Each number is 200 + 20 x the weight over its row's rms, rounded and kept within 0 to 999. Layers, rows and columns count from 0. The size before them is the row's rms in percent of the matrix's.

# layer 9 MLP up, 640x128, rms 0.183, rows 437-491, columns 64-127
103,228,193,202,184,237,218,225,183,194,172,195,202,199,186,208,180,180,203,241,199,186,196,215,198,179,177,173,219,209,202,194,205,216,195,169,170,238,198,199,208,209,212,189,185,174,185,192,179,191,229,188,240,200,203,196,207,214,225,214,176,205,211,190,164
097,204,193,181,207,202,194,189,243,225,142,206,243,186,222,199,138,223,214,244,203,185,185,216,212,211,187,206,211,196,199,185,179,209,180,217,219,230,214,163,210,210,215,207,196,186,176,179,179,210,224,214,172,209,212,201,202,216,202,229,181,181,211,148,185
098,237,197,163,224,213,200,208,192,240,194,201,203,183,219,204,181,182,203,194,192,194,216,188,172,224,182,198,190,208,223,191,190,211,220,182,184,209,206,206,184,193,154,162,167,193,205,173,214,214,212,191,193,215,215,207,203,193,169,198,222,209,203,166,191
106,202,201,209,184,212,201,206,198,207,179,195,185,205,219,217,155,192,189,184,199,190,192,210,210,196,203,227,207,196,200,168,226,186,197,183,189,179,172,216,224,164,213,171,174,158,214,207,218,198,166,200,159,227,247,212,201,179,194,181,230,158,222,201,201
106,192,208,188,226,213,228,211,176,209,204,224,207,204,193,205,188,213,214,206,198,170,202,208,241,198,209,205,206,180,231,174,210,222,200,218,167,198,190,204,211,203,202,209,202,202,199,129,184,169,194,169,214,190,232,193,198,195,237,191,161,205,213,147,200
099,165,203,230,206,206,221,215,216,212,177,222,171,199,209,217,212,191,179,191,224,181,174,221,184,186,213,195,207,219,194,225,190,231,211,242,218,193,182,198,213,203,212,236,185,199,231,163,182,205,184,195,193,193,195,244,208,191,216,186,191,225,210,206,218
105,204,203,203,164,189,202,175,164,188,209,180,218,222,219,201,181,207,195,226,226,207,217,196,233,227,182,204,177,189,195,203,174,183,210,205,242,168,226,241,190,155,221,174,192,213,155,158,177,173,199,177,206,206,209,195,210,212,171,208,214,194,173,171,221
094,187,212,203,176,184,183,182,187,171,219,193,241,197,186,229,231,213,203,200,176,209,211,250,218,202,196,181,217,167,190,153,210,235,185,184,219,167,234,198,216,198,219,172,173,217,187,170,192,179,216,198,199,210,181,185,212,201,214,205,188,197,213,194,198
102,221,230,197,219,186,196,158,197,136,207,231,237,215,161,200,195,192,200,182,215,191,173,187,189,215,219,159,175,191,204,190,218,170,214,195,211,189,198,207,215,167,229,211,213,203,158,189,203,191,164,190,207,190,200,222,175,208,216,174,212,204,193,163,200
103,170,229,164,199,237,225,217,187,205,182,225,172,217,188,189,227,180,221,208,201,222,184,232,210,205,200,231,196,191,185,186,199,226,212,202,202,212,189,198,188,162,174,220,177,157,191,194,182,186,180,169,193,214,227,230,163,193,190,212,209,165,197,182,168
096,176,152,195,222,183,170,184,219,197,183,190,206,191,214,251,174,158,210,200,175,210,181,199,194,200,192,181,184,238,227,215,215,206,201,217,205,171,179,191,195,219,213,202,218,156,197,191,177,213,199,207,199,209,229,189,176,176,199,194,235,173,240,207,222
101,257,206,172,176,169,211,205,181,200,182,196,226,189,175,216,210,180,200,198,204,195,155,178,168,217,193,171,197,195,173,185,188,213,194,210,217,184,213,201,179,201,211,203,201,209,206,174,214,160,201,223,171,206,223,207,195,200,264,188,187,190,223,183,209
100,175,205,209,177,197,202,174,180,171,215,234,215,213,199,195,163,219,218,228,168,175,230,225,193,220,203,171,197,204,191,254,208,192,152,191,231,156,165,206,195,177,201,241,202,197,179,196,181,229,187,164,181,228,208,217,200,225,199,189,197,197,195,185,224
104,178,193,193,233,194,181,219,229,216,239,212,232,197,203,241,203,161,191,192,190,203,190,193,171,175,172,229,216,192,201,231,202,183,198,258,199,185,190,191,201,221,210,217,204,197,204,197,219,151,209,211,203,207,202,215,244,189,203,198,184,194,202,186,136
098,218,153,195,189,212,212,198,180,230,177,202,201,219,212,208,170,146,213,175,220,192,196,224,196,239,221,195,216,191,189,222,184,205,173,214,179,199,180,223,215,200,195,194,209,178,223,175,152,186,202,173,201,190,198,186,201,173,160,205,189,202,212,214,211
097,218,188,215,232,205,182,189,200,213,197,218,202,202,226,204,220,221,161,220,186,205,185,180,188,182,258,176,198,198,195,221,228,183,138,174,177,173,187,190,165,195,235,189,206,194,163,185,209,202,210,194,164,187,200,205,198,216,192,165,183,176,206,182,216
098,254,178,192,191,176,215,224,199,210,191,205,167,191,212,248,223,179,222,224,148,200,212,194,208,211,208,212,219,187,197,215,202,207,163,220,205,181,190,181,211,223,217,201,181,132,191,211,193,183,215,196,210,183,193,147,197,215,196,198,238,190,214,190,191
096,210,157,190,188,251,184,235,162,177,190,178,166,217,192,210,185,219,175,210,200,238,242,206,200,192,220,189,232,187,187,188,203,193,138,177,206,209,177,201,194,231,193,197,216,194,218,207,195,210,196,210,161,191,193,206,206,210,191,209,239,207,185,196,216
102,211,183,198,180,195,205,174,227,201,219,196,209,186,211,211,123,189,172,206,166,186,198,229,173,220,209,201,193,219,176,200,168,207,187,200,198,195,181,205,198,184,184,210,178,197,170,188,201,192,213,201,183,199,182,222,205,200,153,186,161,185,202,208,221
097,222,218,202,174,182,178,204,228,171,181,208,167,248,157,202,201,236,157,186,209,179,182,177,209,202,165,195,191,183,236,246,200,192,217,226,212,225,184,190,194,208,216,169,198,219,195,192,177,184,206,220,207,197,213,243,172,222,197,200,186,195,199,205,188
097,177,213,188,238,180,199,210,220,214,203,169,216,236,226,206,135,180,248,197,227,194,181,213,213,218,230,185,227,210,214,198,202,208,191,198,180,194,216,201,201,178,232,189,185,191,168,206,214,198,145,201,204,185,186,193,215,232,208,220,190,215,237,206,184
100,195,210,172,184,202,207,184,234,154,189,198,184,208,210,209,219,206,191,210,188,156,200,232,192,238,219,184,233,202,204,186,190,190,205,166,193,195,197,194,161,189,184,177,177,189,205,157,216,201,196,197,192,215,185,172,187,172,186,235,183,203,205,182,210
103,216,198,195,195,214,213,198,214,198,214,206,193,200,190,191,227,206,203,236,206,187,203,198,235,207,178,209,200,189,189,243,189,199,170,166,183,217,200,176,213,195,204,218,212,204,206,195,227,204,210,198,200,241,177,193,193,233,206,218,205,182,209,149,197
097,197,225,201,229,181,201,181,204,207,178,215,219,182,199,239,216,175,232,173,193,208,196,188,205,191,226,184,225,200,201,164,184,201,218,171,181,197,194,204,206,182,208,218,162,186,208,190,188,184,205,190,141,150,203,204,204,216,175,223,195,204,191,214,207
095,216,209,210,193,179,224,189,211,202,200,209,174,188,155,220,204,235,188,200,191,195,206,208,154,192,231,193,216,188,201,191,205,191,197,207,191,204,198,176,231,158,198,181,179,180,177,179,209,212,265,186,211,202,220,198,220,183,248,193,207,167,202,211,193
099,217,172,178,167,208,184,181,233,200,194,196,186,181,183,201,190,198,206,167,191,169,203,190,191,215,196,179,223,195,254,154,168,187,196,223,218,215,188,190,195,167,206,203,199,178,226,180,210,176,221,212,172,215,206,199,185,212,202,184,177,186,207,137,177
103,181,198,187,217,210,222,211,212,213,187,224,206,199,190,218,204,197,201,236,230,211,170,235,206,173,183,141,219,198,193,181,182,204,199,212,218,190,201,166,176,219,193,216,198,189,159,207,210,189,200,201,168,265,185,168,165,214,213,175,221,166,194,171,171
099,190,201,143,173,203,241,186,202,211,203,206,223,189,187,197,191,199,218,184,192,200,159,207,191,183,198,191,229,212,200,190,186,194,198,207,198,195,179,224,208,217,166,191,212,206,191,205,216,147,223,177,184,223,220,204,186,214,184,217,227,176,209,196,214
092,170,187,210,193,197,187,192,176,208,200,198,198,203,161,203,206,194,206,161,193,196,196,219,180,187,223,181,250,228,189,213,215,196,191,218,211,186,194,229,225,202,202,183,222,195,181,211,162,179,176,197,174,217,204,182,225,218,220,206,226,213,172,217,197
110,229,173,197,189,196,206,210,215,240,197,208,208,249,192,220,219,233,206,170,171,216,152,201,211,218,172,222,205,165,181,233,228,202,227,189,167,185,166,200,216,174,209,210,205,188,209,228,202,170,213,213,186,241,238,198,191,200,208,173,168,159,185,191,205
103,179,196,164,192,171,180,202,198,198,232,218,200,228,225,189,209,251,178,203,182,200,175,225,208,223,204,183,184,182,183,203,209,174,181,211,174,241,181,185,196,208,182,209,208,189,163,194,206,165,181,208,185,179,194,208,216,222,143,188,258,218,237,173,208
105,229,201,172,215,225,211,221,155,224,216,187,195,235,204,194,202,232,194,195,162,154,206,183,207,182,195,215,214,197,217,227,173,199,189,204,216,212,153,198,238,179,193,205,222,193,258,211,197,204,193,203,202,201,185,178,227,198,192,211,165,225,200,183,178
098,185,202,188,211,213,208,194,176,173,180,196,203,245,222,204,165,188,194,187,200,174,188,200,169,223,209,179,210,217,202,167,221,195,208,173,185,206,203,167,194,224,177,216,187,169,210,191,194,148,178,152,206,203,247,211,191,202,199,142,180,214,256,201,197
100,181,198,193,214,192,178,182,186,219,203,203,173,203,216,210,190,182,242,213,205,199,196,192,220,175,211,221,176,222,247,213,219,171,191,224,219,203,195,182,208,209,207,214,181,198,184,198,214,196,203,217,222,255,217,198,199,224,203,213,164,243,185,187,200
098,222,187,209,209,165,193,238,200,174,187,195,190,219,185,200,211,180,205,227,207,211,189,221,224,190,217,177,220,166,254,170,175,191,222,222,189,174,211,167,186,219,210,199,183,182,163,203,207,233,177,202,242,213,195,205,216,176,197,199,168,210,197,222,181
106,191,210,182,214,194,207,215,225,200,189,203,215,192,141,204,204,231,199,212,222,206,196,202,172,213,187,214,193,215,224,241,213,220,206,206,200,212,150,183,240,221,187,201,176,208,193,173,213,170,188,200,186,202,168,236,182,189,191,200,156,192,209,197,142
105,230,205,226,226,198,199,204,210,207,170,245,175,200,237,191,221,205,204,188,190,155,175,206,234,191,217,228,196,199,192,223,185,234,202,255,216,161,204,191,248,197,198,218,142,183,199,214,201,213,194,189,139,178,183,207,218,180,171,202,179,190,214,192,199
108,217,199,215,205,211,231,221,220,175,236,210,184,181,222,175,190,181,200,233,217,209,186,249,218,199,193,178,227,170,195,226,192,162,190,186,178,223,199,193,225,191,190,212,213,199,228,185,201,173,189,177,227,204,202,209,187,210,197,193,229,188,187,165,189
097,239,207,181,213,182,233,213,205,188,217,168,174,183,230,197,191,154,243,174,223,208,191,186,223,183,161,217,224,152,237,203,189,194,207,200,233,238,196,191,180,227,172,217,202,193,224,214,200,228,181,198,197,209,219,212,198,162,144,203,168,205,177,198,194
090,210,173,211,184,184,183,196,169,150,185,204,212,190,186,181,214,189,167,183,223,223,202,168,203,200,238,181,189,175,182,200,190,191,171,197,197,182,178,184,197,214,248,204,195,221,201,172,215,161,227,229,175,205,215,185,214,186,196,189,209,191,229,211,202
097,196,167,214,179,209,186,219,248,214,198,198,206,232,185,207,203,210,177,177,220,168,159,209,200,255,212,205,222,219,202,183,221,209,200,223,160,189,215,210,245,223,184,176,181,183,217,208,217,207,205,174,185,166,162,179,199,196,182,176,198,189,196,193,210
101,173,215,180,202,209,182,213,240,203,221,177,188,201,206,194,208,225,178,198,168,196,198,169,199,211,231,221,242,187,210,177,210,184,207,243,224,225,207,210,219,173,218,150,169,210,194,161,203,195,173,225,159,187,205,229,185,219,175,203,187,144,212,217,173
093,205,200,194,220,216,189,193,194,178,214,188,193,192,193,198,179,208,155,233,183,224,206,234,197,195,209,203,219,213,175,204,214,207,157,186,224,190,192,204,192,188,197,204,227,148,216,197,226,211,180,182,179,194,181,232,222,223,174,184,209,222,205,206,220
096,214,220,219,224,157,207,191,254,188,177,173,224,182,215,220,219,172,178,182,207,188,151,166,237,179,192,197,206,199,221,224,169,177,151,200,221,186,192,182,178,222,204,221,194,210,189,191,204,196,215,207,204,215,227,198,214,192,205,216,195,202,187,204,217
084,178,245,160,206,206,172,206,221,225,200,200,190,233,214,190,200,197,209,196,206,214,225,182,226,172,235,182,187,189,217,190,194,207,188,234,151,221,209,204,207,201,228,235,208,209,182,167,232,192,167,190,191,190,195,209,177,176,183,212,199,196,186,215,193
100,241,182,236,209,205,193,204,202,200,178,214,174,204,186,231,199,195,195,161,193,217,173,205,204,162,151,194,207,184,209,206,199,176,229,196,163,215,204,127,190,204,203,190,217,214,229,222,201,239,199,214,191,202,197,192,198,200,193,195,193,221,200,191,219
108,196,230,219,206,206,190,205,205,219,186,173,194,189,180,258,207,189,207,193,174,210,205,217,214,225,229,217,196,192,210,164,187,206,173,248,216,180,188,205,208,185,211,168,198,218,182,180,214,177,187,181,178,219,212,201,141,148,201,180,190,173,232,204,208
103,187,207,181,204,222,218,222,201,212,221,190,223,205,156,220,142,185,196,201,135,198,207,191,193,196,165,212,217,208,194,213,239,152,231,219,184,206,151,213,213,195,207,199,204,197,187,208,194,215,221,213,181,215,222,208,214,183,212,206,200,191,191,191,187
098,220,196,200,217,167,218,176,188,213,196,201,194,187,207,209,177,212,237,184,195,144,192,215,181,198,209,214,202,186,198,196,236,207,232,181,241,194,183,184,215,233,168,205,185,181,231,206,192,215,201,195,218,177,182,207,220,217,193,206,190,250,178,215,211
155,213,199,170,210,200,187,161,205,182,211,208,212,208,194,193,195,207,185,224,202,219,223,212,185,234,198,197,234,173,222,219,205,189,219,191,192,164,174,186,216,188,153,212,191,189,187,199,189,182,222,218,204,245,219,235,239,178,219,208,203,211,230,196,204
092,198,183,191,168,185,209,211,199,190,210,184,204,204,182,215,209,225,191,187,185,196,209,207,221,217,197,150,209,188,225,200,233,188,204,192,177,248,190,205,242,184,201,184,211,175,165,198,220,212,218,241,205,136,181,221,202,205,147,181,172,204,199,217,204
088,193,203,198,210,191,164,202,183,188,181,188,195,156,179,188,204,209,237,167,209,191,175,208,222,163,214,203,201,156,227,125,146,166,191,205,184,236,194,178,189,197,176,207,195,225,223,184,211,187,236,228,209,198,195,215,178,171,183,226,191,205,205,146,188
102,205,229,208,197,193,197,208,258,183,219,189,198,227,173,198,150,208,189,235,190,168,208,192,209,234,196,188,195,217,201,216,234,182,188,194,193,185,195,184,190,195,215,168,207,200,191,205,185,220,193,160,172,173,209,198,212,238,163,201,202,223,176,187,196
107,218,196,211,209,175,210,199,175,208,201,230,204,214,203,200,197,210,202,190,178,205,179,212,207,199,189,189,169,206,210,186,197,197,192,230,203,229,171,170,244,156,230,205,212,206,212,179,193,216,201,160,214,184,162,231,204,183,230,205,156,162,165,165,183
094,231,151,155,232,165,203,193,159,176,173,202,216,210,207,223,233,211,190,187,194,207,211,221,249,212,222,211,181,201,246,195,201,210,205,182,217,197,214,225,197,183,221,173,172,231,197,181,183,220,163,236,187,197,226,207,190,218,184,197,191,201,225,176,206
# layer 9 MLP down (transposed), 640x128, rms 0.19, rows 437-490, columns 64-127
102,192,220,189,223,189,209,188,213,201,222,187,173,192,212,142,183,218,208,215,242,204,178,181,217,208,215,210,211,197,175,192,188,180,215,204,218,179,201,232,215,215,192,222,184,210,233,198,232,229,225,197,179,205,210,203,205,194,215,207,173,200,236,194,207
088,179,209,170,189,217,198,198,205,178,192,218,214,193,194,162,243,205,189,173,206,211,202,183,200,197,181,246,215,203,191,190,197,182,196,192,206,187,155,207,225,206,216,184,178,219,171,173,200,185,163,187,191,193,177,215,172,198,173,204,190,210,226,231,200
099,171,216,195,211,212,169,191,192,201,188,228,207,191,192,196,217,150,190,224,202,220,204,190,221,210,201,199,174,204,191,181,206,191,189,244,167,241,190,221,207,228,214,232,207,174,233,218,197,194,170,182,202,152,178,179,177,216,187,181,185,191,217,199,216
109,180,200,183,199,219,212,205,217,185,203,198,218,180,208,199,200,202,238,182,229,195,211,198,175,190,191,193,211,210,215,229,231,207,176,187,200,171,189,235,235,225,200,186,208,191,200,176,188,202,187,172,200,177,190,198,213,200,143,191,187,170,168,258,182
101,203,188,171,212,208,209,207,183,184,197,211,209,243,236,204,188,178,194,230,183,190,181,199,210,185,184,240,191,210,209,186,185,180,211,215,197,180,217,178,173,227,191,206,200,194,234,232,224,203,222,179,174,207,198,213,187,217,210,166,228,236,188,210,202
099,180,165,219,198,205,244,224,179,204,181,203,200,193,191,211,183,203,224,170,200,207,188,166,206,203,152,170,206,200,214,182,242,206,191,176,185,180,162,159,185,206,207,204,198,219,195,209,155,258,166,178,203,190,206,177,199,218,169,234,193,207,201,212,199
117,209,239,203,178,209,218,230,166,201,157,186,198,168,216,191,223,219,186,176,181,207,177,196,193,188,202,204,208,183,212,208,172,202,194,187,211,211,227,197,184,200,197,216,194,217,174,212,201,224,192,192,245,203,213,202,210,183,173,161,197,219,138,164,205
086,225,213,170,213,197,221,192,166,200,152,188,195,216,215,199,211,191,187,193,174,244,200,194,190,172,179,216,198,186,184,212,193,166,135,220,184,214,183,169,191,215,234,196,243,196,196,187,196,255,204,208,165,199,190,214,234,199,194,165,185,218,199,173,192
102,190,186,190,209,197,188,216,191,194,152,199,193,248,217,147,193,192,189,199,158,213,211,218,219,198,193,202,228,226,179,235,214,193,186,202,208,205,223,197,206,186,196,215,240,202,196,212,196,214,200,190,210,201,209,206,194,181,203,210,208,207,178,207,196
110,168,199,200,207,220,183,191,196,162,177,226,202,215,210,195,186,219,192,211,198,206,173,192,216,193,214,206,197,171,188,169,203,220,212,214,191,236,199,186,209,144,199,241,197,207,206,217,189,219,220,190,194,207,191,201,176,211,199,171,171,188,201,174,224
090,231,218,189,228,220,196,185,219,211,198,192,213,174,195,187,215,192,200,191,212,185,220,162,197,211,200,250,211,193,232,194,186,209,214,186,208,184,197,195,185,173,206,191,191,207,169,185,157,221,178,206,193,205,204,192,195,195,212,178,196,196,196,191,220
106,195,209,165,182,201,207,213,216,205,209,168,199,219,200,197,221,183,175,215,216,223,161,207,189,186,190,217,201,178,223,232,221,200,217,217,196,199,187,239,202,177,189,213,189,219,224,191,218,182,205,198,187,188,183,193,224,214,210,203,167,252,204,204,196
099,195,211,177,192,223,199,162,197,205,180,199,184,229,201,184,224,180,174,169,214,206,198,207,226,197,170,194,209,190,125,196,204,203,182,218,206,199,174,202,196,180,239,211,196,204,224,183,210,230,208,177,167,198,182,212,196,182,194,191,148,209,159,215,220
100,230,184,183,197,199,196,185,196,216,216,207,179,246,196,205,187,261,214,211,138,189,184,224,194,209,221,155,180,162,235,170,197,217,201,193,208,213,211,228,203,203,203,171,198,196,185,228,191,251,219,218,206,191,208,216,193,216,194,208,207,213,222,202,184
088,180,205,221,173,201,198,174,201,175,196,207,211,192,183,161,200,195,158,202,183,191,187,159,207,170,221,205,201,198,212,213,197,188,240,209,216,186,177,180,216,205,251,215,192,229,223,212,224,204,186,187,207,168,208,204,193,193,218,242,184,183,211,180,208
097,185,245,165,223,195,231,223,207,210,206,184,214,228,200,175,223,189,237,190,208,244,218,209,187,197,193,205,194,197,134,175,218,209,231,212,215,164,183,215,214,225,200,217,196,196,218,157,176,190,211,169,196,219,178,212,210,208,188,206,228,225,191,250,192
082,178,234,197,229,226,199,178,204,192,193,214,212,202,203,167,169,184,217,185,259,204,191,189,177,201,193,204,194,169,204,157,204,184,271,203,204,191,213,196,203,183,199,202,210,216,195,190,205,200,188,224,188,226,212,256,215,174,215,213,191,212,208,164,194
086,143,243,201,214,190,214,208,226,208,211,231,203,208,206,222,209,199,182,184,200,156,190,217,198,210,241,221,206,208,167,213,200,220,233,223,194,188,215,215,192,200,198,230,190,193,215,202,207,169,192,183,242,183,169,194,207,183,193,175,146,212,204,195,220
101,206,171,203,239,184,231,232,204,199,200,210,143,232,192,195,199,186,192,208,177,191,190,216,196,168,187,187,204,192,218,164,222,202,184,222,234,176,216,200,184,181,203,176,219,200,235,217,179,198,194,188,209,179,208,174,231,202,200,210,200,190,214,218,229
093,237,245,177,232,229,224,237,193,214,196,191,195,210,204,196,217,198,240,203,169,207,211,198,151,176,244,207,197,180,212,190,200,159,201,184,252,160,215,220,191,197,173,216,218,191,207,176,236,204,189,171,192,193,204,188,210,203,215,201,220,233,209,194,192
095,210,176,216,195,203,171,161,171,190,181,193,186,158,169,200,198,199,167,224,226,186,232,225,198,174,164,224,234,202,235,181,203,178,236,177,213,223,196,199,189,226,219,199,217,215,241,215,199,208,184,205,202,223,177,173,213,197,236,181,228,219,173,217,191
098,213,194,185,217,193,211,180,215,229,188,203,177,224,191,200,205,201,197,231,210,222,230,188,206,184,208,228,236,187,190,185,222,208,183,190,204,198,205,223,208,201,239,218,236,202,207,248,183,188,209,222,220,197,182,223,204,190,219,187,208,233,155,191,194
102,187,252,208,208,194,184,186,204,204,183,203,175,201,187,216,228,178,198,198,234,214,199,239,216,242,214,163,258,183,187,181,204,214,226,225,205,207,216,194,185,190,197,202,216,223,189,187,208,205,175,219,227,202,177,217,166,146,208,204,191,237,216,202,189
094,195,183,195,200,215,191,165,210,227,179,179,188,219,218,196,180,227,192,211,204,187,197,177,184,218,173,205,209,197,208,232,206,228,216,207,225,195,222,200,197,216,241,204,196,222,211,195,205,186,199,184,170,213,191,211,209,173,189,177,207,204,213,190,202
096,234,217,196,238,182,218,209,155,236,172,171,223,227,198,184,163,167,209,184,191,185,198,185,219,188,177,225,199,223,205,200,213,176,188,175,183,186,211,198,189,177,201,218,187,182,210,199,196,190,186,204,218,205,179,222,166,213,199,214,160,202,206,211,205
094,169,198,196,163,213,200,197,162,166,179,183,219,213,182,233,190,205,195,224,206,180,191,199,257,199,174,215,210,216,188,211,204,188,187,184,215,194,184,207,194,206,184,221,197,218,181,196,148,193,199,178,167,215,205,192,218,198,200,187,197,211,217,236,192
105,201,171,181,183,200,214,190,203,196,183,212,210,185,202,202,206,198,220,173,221,178,190,209,167,175,219,220,194,185,217,218,205,214,225,201,189,174,222,216,253,245,227,176,193,177,203,207,183,197,229,158,176,192,205,217,187,212,209,206,192,187,203,191,176
104,205,224,241,192,193,210,202,222,208,180,214,203,176,199,214,244,164,235,174,186,198,185,231,195,209,214,232,204,202,264,205,203,198,194,232,178,190,210,202,190,200,227,198,204,179,194,181,192,210,175,210,229,241,234,194,209,165,195,195,227,208,211,224,188
097,216,219,212,224,199,220,238,224,190,189,197,216,192,210,210,202,210,181,216,175,209,236,192,194,224,229,197,187,184,221,206,203,196,245,217,197,190,219,152,198,218,202,206,222,173,195,188,208,158,216,179,205,193,200,178,165,213,244,172,182,218,197,169,161
108,201,235,187,206,227,202,200,210,181,203,172,203,212,175,195,197,190,208,198,198,215,185,178,184,205,214,203,161,203,193,215,189,194,220,198,242,212,199,179,196,179,181,214,207,176,221,219,171,194,140,205,195,180,188,220,209,189,188,222,227,211,192,220,236
104,222,232,193,191,196,221,207,159,230,181,242,174,226,200,201,211,227,210,213,171,223,230,175,190,189,191,196,199,183,219,243,179,188,180,200,202,218,181,192,200,221,207,208,210,192,194,160,215,186,177,197,202,222,192,199,203,201,219,223,187,181,147,220,194
111,184,229,187,205,193,175,201,203,211,210,212,217,210,214,211,168,207,227,183,169,191,204,211,220,193,218,191,212,176,227,195,197,194,178,266,189,194,189,170,199,180,202,204,236,225,195,223,193,199,226,233,189,188,202,188,208,224,212,196,234,221,191,192,197
106,179,181,216,196,211,210,212,206,194,189,168,194,212,220,191,197,197,199,240,189,204,207,202,208,193,230,185,189,210,244,228,228,206,183,185,262,167,190,204,215,182,225,155,202,223,191,194,220,210,217,214,179,180,190,196,207,225,228,182,213,208,160,238,173
105,213,183,218,196,172,178,173,213,256,218,205,181,215,182,184,213,176,183,180,207,182,182,182,190,213,202,203,231,237,175,191,217,227,191,217,181,148,186,192,216,155,227,183,201,167,219,176,226,199,206,206,247,202,218,192,207,197,170,220,201,207,186,193,224
089,194,225,205,202,233,228,188,200,230,213,221,177,195,202,228,140,194,184,177,169,213,198,207,178,241,159,206,199,185,171,220,184,185,198,201,208,174,203,205,204,200,205,184,183,214,195,180,199,192,225,227,200,220,214,219,212,200,210,191,215,189,185,195,182
109,224,204,202,212,215,225,233,235,211,201,195,194,211,208,196,179,182,211,214,182,220,230,187,208,211,205,203,189,211,173,199,203,187,184,212,231,231,202,207,178,213,167,164,240,173,183,186,182,239,225,197,214,203,215,223,176,201,214,211,209,215,216,189,220
094,182,164,173,164,218,210,206,202,201,204,177,221,199,154,232,152,207,202,232,205,236,215,175,183,215,171,156,195,212,212,191,188,196,172,175,165,210,180,204,159,200,218,171,210,230,203,192,206,185,181,223,200,212,189,208,213,221,174,186,254,207,174,184,194
122,211,217,207,225,185,192,203,185,190,208,203,193,252,210,193,167,188,189,201,217,139,188,223,210,214,189,220,206,165,238,171,175,226,238,203,193,230,208,219,198,181,200,204,198,188,171,189,174,192,181,200,184,207,189,202,218,196,214,242,191,203,192,210,193
080,204,198,204,197,209,172,183,215,203,188,222,216,203,166,203,223,226,174,227,157,179,227,177,210,209,250,165,213,215,173,195,238,201,195,196,191,179,205,196,212,167,210,194,181,190,176,204,188,171,221,199,193,191,212,168,177,252,198,152,199,171,242,192,197
086,194,239,216,226,216,242,253,210,227,201,203,165,165,212,216,161,206,207,201,168,192,210,216,202,214,190,212,204,218,168,227,191,216,238,213,212,232,219,179,184,193,180,192,174,198,195,233,205,237,220,191,210,172,193,177,176,232,218,180,202,195,183,198,190
088,190,235,186,199,176,210,209,230,193,190,188,170,175,184,209,189,199,203,198,217,220,191,176,223,191,181,180,156,163,202,191,195,203,184,201,188,185,150,187,178,216,218,204,201,233,182,170,170,224,187,193,219,207,217,211,217,151,213,245,203,193,194,225,211
091,195,220,168,168,187,209,175,192,196,137,194,173,208,210,227,192,210,171,213,201,177,224,227,206,171,195,196,183,198,178,225,192,164,199,216,208,168,193,183,175,204,165,231,215,191,208,252,199,214,182,227,206,236,201,184,216,201,194,201,199,215,178,245,202
097,201,207,202,182,188,220,203,222,241,194,171,198,200,206,196,206,206,219,180,212,165,160,184,209,172,191,219,198,205,219,218,179,170,183,178,197,196,196,228,180,196,206,217,191,196,207,176,214,169,192,186,211,215,210,234,227,169,184,213,230,209,186,208,168
086,166,189,156,219,220,225,199,182,193,238,242,197,208,201,193,172,197,250,220,172,210,209,220,188,178,202,180,211,183,197,206,210,234,238,185,191,191,185,194,220,179,196,201,160,189,204,216,186,221,189,200,218,210,183,216,175,216,185,188,202,202,238,228,205
081,211,183,210,164,149,172,201,241,254,222,206,191,197,170,220,186,233,219,198,229,207,186,221,179,202,232,196,201,216,189,190,216,229,194,188,215,183,181,182,188,196,190,211,173,149,217,233,197,185,212,250,179,164,204,201,203,200,205,175,219,216,189,190,189
090,207,221,175,192,205,239,180,204,214,231,189,224,252,154,198,217,159,210,235,203,185,208,148,210,199,191,192,166,209,203,205,188,212,236,184,222,187,200,253,195,200,202,234,224,194,215,217,172,160,237,203,203,208,222,217,192,176,187,180,234,194,217,191,216
109,241,202,180,208,194,196,176,230,200,187,217,205,227,200,183,195,221,219,201,210,182,215,185,184,206,224,214,205,168,192,204,221,193,202,169,221,242,233,224,233,201,216,163,214,176,184,237,196,167,221,200,188,188,222,193,207,194,196,182,190,186,186,228,224
097,188,174,185,235,196,188,173,171,200,195,198,165,215,165,202,182,174,219,205,189,208,184,193,162,222,205,198,187,214,212,192,197,193,199,173,219,197,189,179,181,226,194,218,211,228,195,217,168,217,207,220,200,187,181,225,189,182,202,176,225,195,187,149,226
086,194,202,212,200,237,197,204,230,188,203,177,240,219,196,201,218,168,168,210,199,253,198,176,194,181,184,167,214,223,203,200,199,170,168,228,138,186,221,190,215,188,218,188,217,233,188,197,192,184,195,216,210,225,211,178,191,163,199,207,213,182,223,189,191
150,182,198,198,196,219,187,88,209,188,211,211,202,180,215,187,209,218,190,228,199,232,220,209,179,222,197,201,212,194,184,198,224,205,220,196,201,156,193,210,203,192,203,184,194,193,186,200,199,194,190,201,210,223,203,210,221,194,227,198,224,203,209,228,188
082,196,192,183,184,213,201,211,187,158,219,208,197,202,158,165,177,184,163,196,190,193,186,212,165,221,197,203,273,197,173,218,203,181,209,164,196,184,198,198,153,200,173,216,216,208,206,221,214,195,207,239,203,173,194,201,198,189,179,187,208,167,230,215,205
078,204,192,201,169,206,200,225,205,196,223,199,178,228,204,170,175,218,187,201,214,188,229,196,203,204,177,180,183,230,223,231,200,215,198,187,214,170,199,174,223,176,201,219,183,198,205,238,190,195,199,201,178,198,206,179,182,227,212,157,216,188,204,208,200
108,213,209,200,207,231,203,250,204,204,224,204,198,194,216,192,170,211,197,196,220,198,196,241,202,222,181,212,224,186,212,200,171,208,208,212,206,198,203,211,188,206,221,179,191,179,189,187,190,170,195,201,194,179,179,177,228,204,190,229,217,250,208,196,183
111,252,133,192,211,222,219,197,195,220,231,170,201,163,220,186,197,203,209,192,204,173,190,196,184,189,238,183,218,239,233,194,207,204,187,174,203,182,210,221,165,212,203,226,223,208,211,201,196,196,207,201,189,224,159,157,189,182,205,213,188,206,203,159,232